Part of a small language model's weights.
Size: 12 layers, width 160, 5 heads of 32, MLP 320 squared ReLU, 4.05M parameters.
Training: a variant of Adam for these matrices, 7613 steps.
Each number is 500 + 50 x the weight over the matrix's rms, rounded and kept within 0 to 999. Layers, rows and columns count from 0. Numbers have three digits each.

# down: layer 4 MLP down (transposed), 320x160, rms 0.181, rows 224-232, columns 0-159
# up: layer 4 MLP up, 320x160, rms 0.188, rows 225-232, columns 0-159
down224:555519454537499530525467517487533544447509561584482539515532522519528493457501481534494423483509526494558508557524550464358446528558523523509452474643513453442494478575483486458533522443443532530511484570465436495476415515474571425655512599481515404632574517548606570498430554468494609447455485498516495490564521528530384504518564500396551482511523507574543609451447531542643501412411519453583472517510417492487546509472410501478453558434597485528575524518518546492450472452552603
up225:507474495489564565544473421426532472563482536579527439501582499535422519414517457579489518419466471490487434465490533481555480423461513419475446470493541519565545485458614526522554552489550542527486453584475541469418626425586502455451432520556452572470439544502469407503460493497460513455577501431490475480529495477536522520494543567512436582491398548450579489424540527588481407552518526495448527596572543441527529534476460513437504440577411521476480558510462420571484482467472485
down225:511540483568587608493361514556501547556499483435466439504465489506462486482577543476518548509528510426556504414476463435525463589474494515598519517542582510422500396433438465584497523518505487499525486551585510464500535413572564404542483548532535521484462558533475528444533485485439516475523497494571541460507515436571498552486520484489481590381599499532522476484428478541558518513484548501498470541511527468464398413646450567409588562461501505556427524475400525456594471476451486
up226:524484499516497476543436440552489531629462507426588596557616502497512593487461518443494512587483600465504473467345508487593538569520461483591485585510504547452533534381524477548645526510525495499503446384429512586522554508502411575529487450514535526422605525578512595530513564552512551442645505578501508446485513511538550438610480495554513488579485506442518386503448455446426590510538558516541472533428450369437450490566643553477386508580531499486449491521444527584474410505410500
down226:495516564439493463546507545498487606483360581515480528484494436579467525521463477470463457577407409661523426431498498581509529478566462501511464575493565515455440589414424508543517599501463515506471508384504427481463451512541432652494474586496511605465607479504445452518514524513499487414524467423498566563455490506505476531443533516613500579528452533583574540536435516477550561559534509472487439473546575292542536486580492505437560466522640502487549478494522439500549466446338422
up227:495476375440490461544521516412437458617485451482527478583513384440474523489403545496538489522382474521478436462487406528435525382423501416478429459464543489519505537484509659433617470457508635486529480489543530490471486488468422475461454451546515445528626456544543433482412497475478466483568556538484464502547444490448496459534528540563488453479493469559507561495543426472406611452510421456483422483508497561511594462480499488573495465464424511484493545480502438492534473484356499
down227:533484478513552587595491555573602459501517498427530513464513488431575508450543497540496445425393482651568501467528559514553580559459482495478508402539495582432559463521554427533521480441545481473474489573652437428520484511471520524511449536494547467488559529604479466531537447486560494444523520440537396488547480473508441375488524491480463480566576429519601470566436558510489576442460479479449526546518701627538524533525457480509527435502565612583508523489461498545465473475488584
up228:585472545466485374573468490500376403507567610522555416497443501565493486501556466564532509549410501416462470553493488453517467457582527538575415548536434489433382475511549628532550566539579479536507459527490452530552527494549484535490533464541417496516489506529485482559575490516561500524428469492500491572451422579460624564476565504462631525519506549469493554622523414443524501567545498601436428540503496511567446461453701521538498508575502582449523544406484534470464514518444495
down228:507448537481585494472496559567528548473511530533534422454407556418475521643593488555545505405574437423519502586517450411582419551487488548486451519515524415512479492460474541534495520514466424509461531499497462556613491374588506457526626527437407481594440542533584479503531446389518533442437548497459419433388532449538504492434615473452495449572437526644429501554426513446500477452464524535483458619484565509499520566495503560490510456464468493461515599434492476501526501529487490
up229:492446475452486474537478532565404383482544450517512422566482488475481525469586544521421479452392433344570408450535478473552443555567562469468457607439519568604476436533492538468589599461632462468544466517462527464520534544499501419467529526445498482445501539566417509498514545505522580523557645511471458555559544602504553511586476476566417477543437396511573457523530480569436348555574492530510562505547502488528557567459562475490522482535474539461513591502495345600569434472552547
down229:455476469477518400495499481482501412565441469576541530466465518437528522542460513567525617473520437488424627452535431437518580446537498516477444490479447457455580586525428442573531498538489553549536463610446565517589476452508572530592516464524410425407554519646508520524480484488527421462514450526476466516538422647598568499548489445516411562498524496529541570571474452477546439473469516462426381488486553429442449607505382504470553480428477511572488517544464507411469439506555486
up230:572494509528435514561503402479486528556503404476600625539559446491550524508490440531495581528418500471560498525557468513511500451510584451439504552480422464528478540480493591465465496439514525421503522555495488483417541510399512569520529408583435561517504475480560569505551467482461364526469494491490532461513487495479509444544541481502497530472514573574474536587594539526458401537591512476530437608589513539570514535578568448572472481454530575469496478502428511335428445492477473
down230:446459527510469557460461520496483601526468556531437576521495480442577493525583423405529540468398475527557543517571524512545487407456407464665571536521496484450534509531508470436542387532546566438506515472451502467487524593440609528524444566469492444440492448450542448493540451506489489457536465507478509386499576457500435524461568558545570621600569513576469551508550498529531479552566468439472507501622542496413573442483538512534489493436521521503542526530431511421530452490518471
up231:455515492538479505430583461420444527510528450506503543549492466505505534396500426498528458494410502532472488481496511516540524505440576425474533443431475535493502538442488548440376492458450631614456422420473450564452501446475533422517515464525465633509510478456395407519489480568513435640460523499476516587465602473527537555540476527453531480575357562559471532447503545571465435453557443475568446428521460538464574397422532470503513476538580667468444536400491576411487577512524421
down231:513450526619458523399459479572491533490598521609477518562537475551489475538618502515545494417458528614577444575517499489478525510545442590475554451545419553510568477456572434450492551432504530463507466543460567506577448517437513514545472647385560401545550541452492437421564385461393501581502475543449585445473493518515489572360429539491463540510501524506439536504528560503484567446490426556538550468529559552377491485458537510448440526481509453514460502451537588388502398516567402
up232:541458555600419556465470499494561475517582515527488472467485473598531446429473478440570513525579496512541500543338453471488524421503459506520436504467479447617469466552476516484565515520487479440536411457481523511482518527552491526483616539584531445502511432484466463465580489425440476501555471587472541509452443578530500534580484493538478486509533431435594534538591486545443389533560520486594582537513564483451502522501582479506516451522573459534397559476491484379503585521529538
down232:454428515471438627431565543497462458462498486574464477476488553420530414499567516435471514456488582537554504490558564464543523469489490520565566481553578527501461512413451529539388494544437448483466463438403419523499471533483521487565565447489562461536548557451546466550528502466513559475541639526530523606437559500413508521491454601436525431544415458530479508466474524524478502578524543462466455506384460551440513526432522479511620578547635530486509544487557528522503457537553453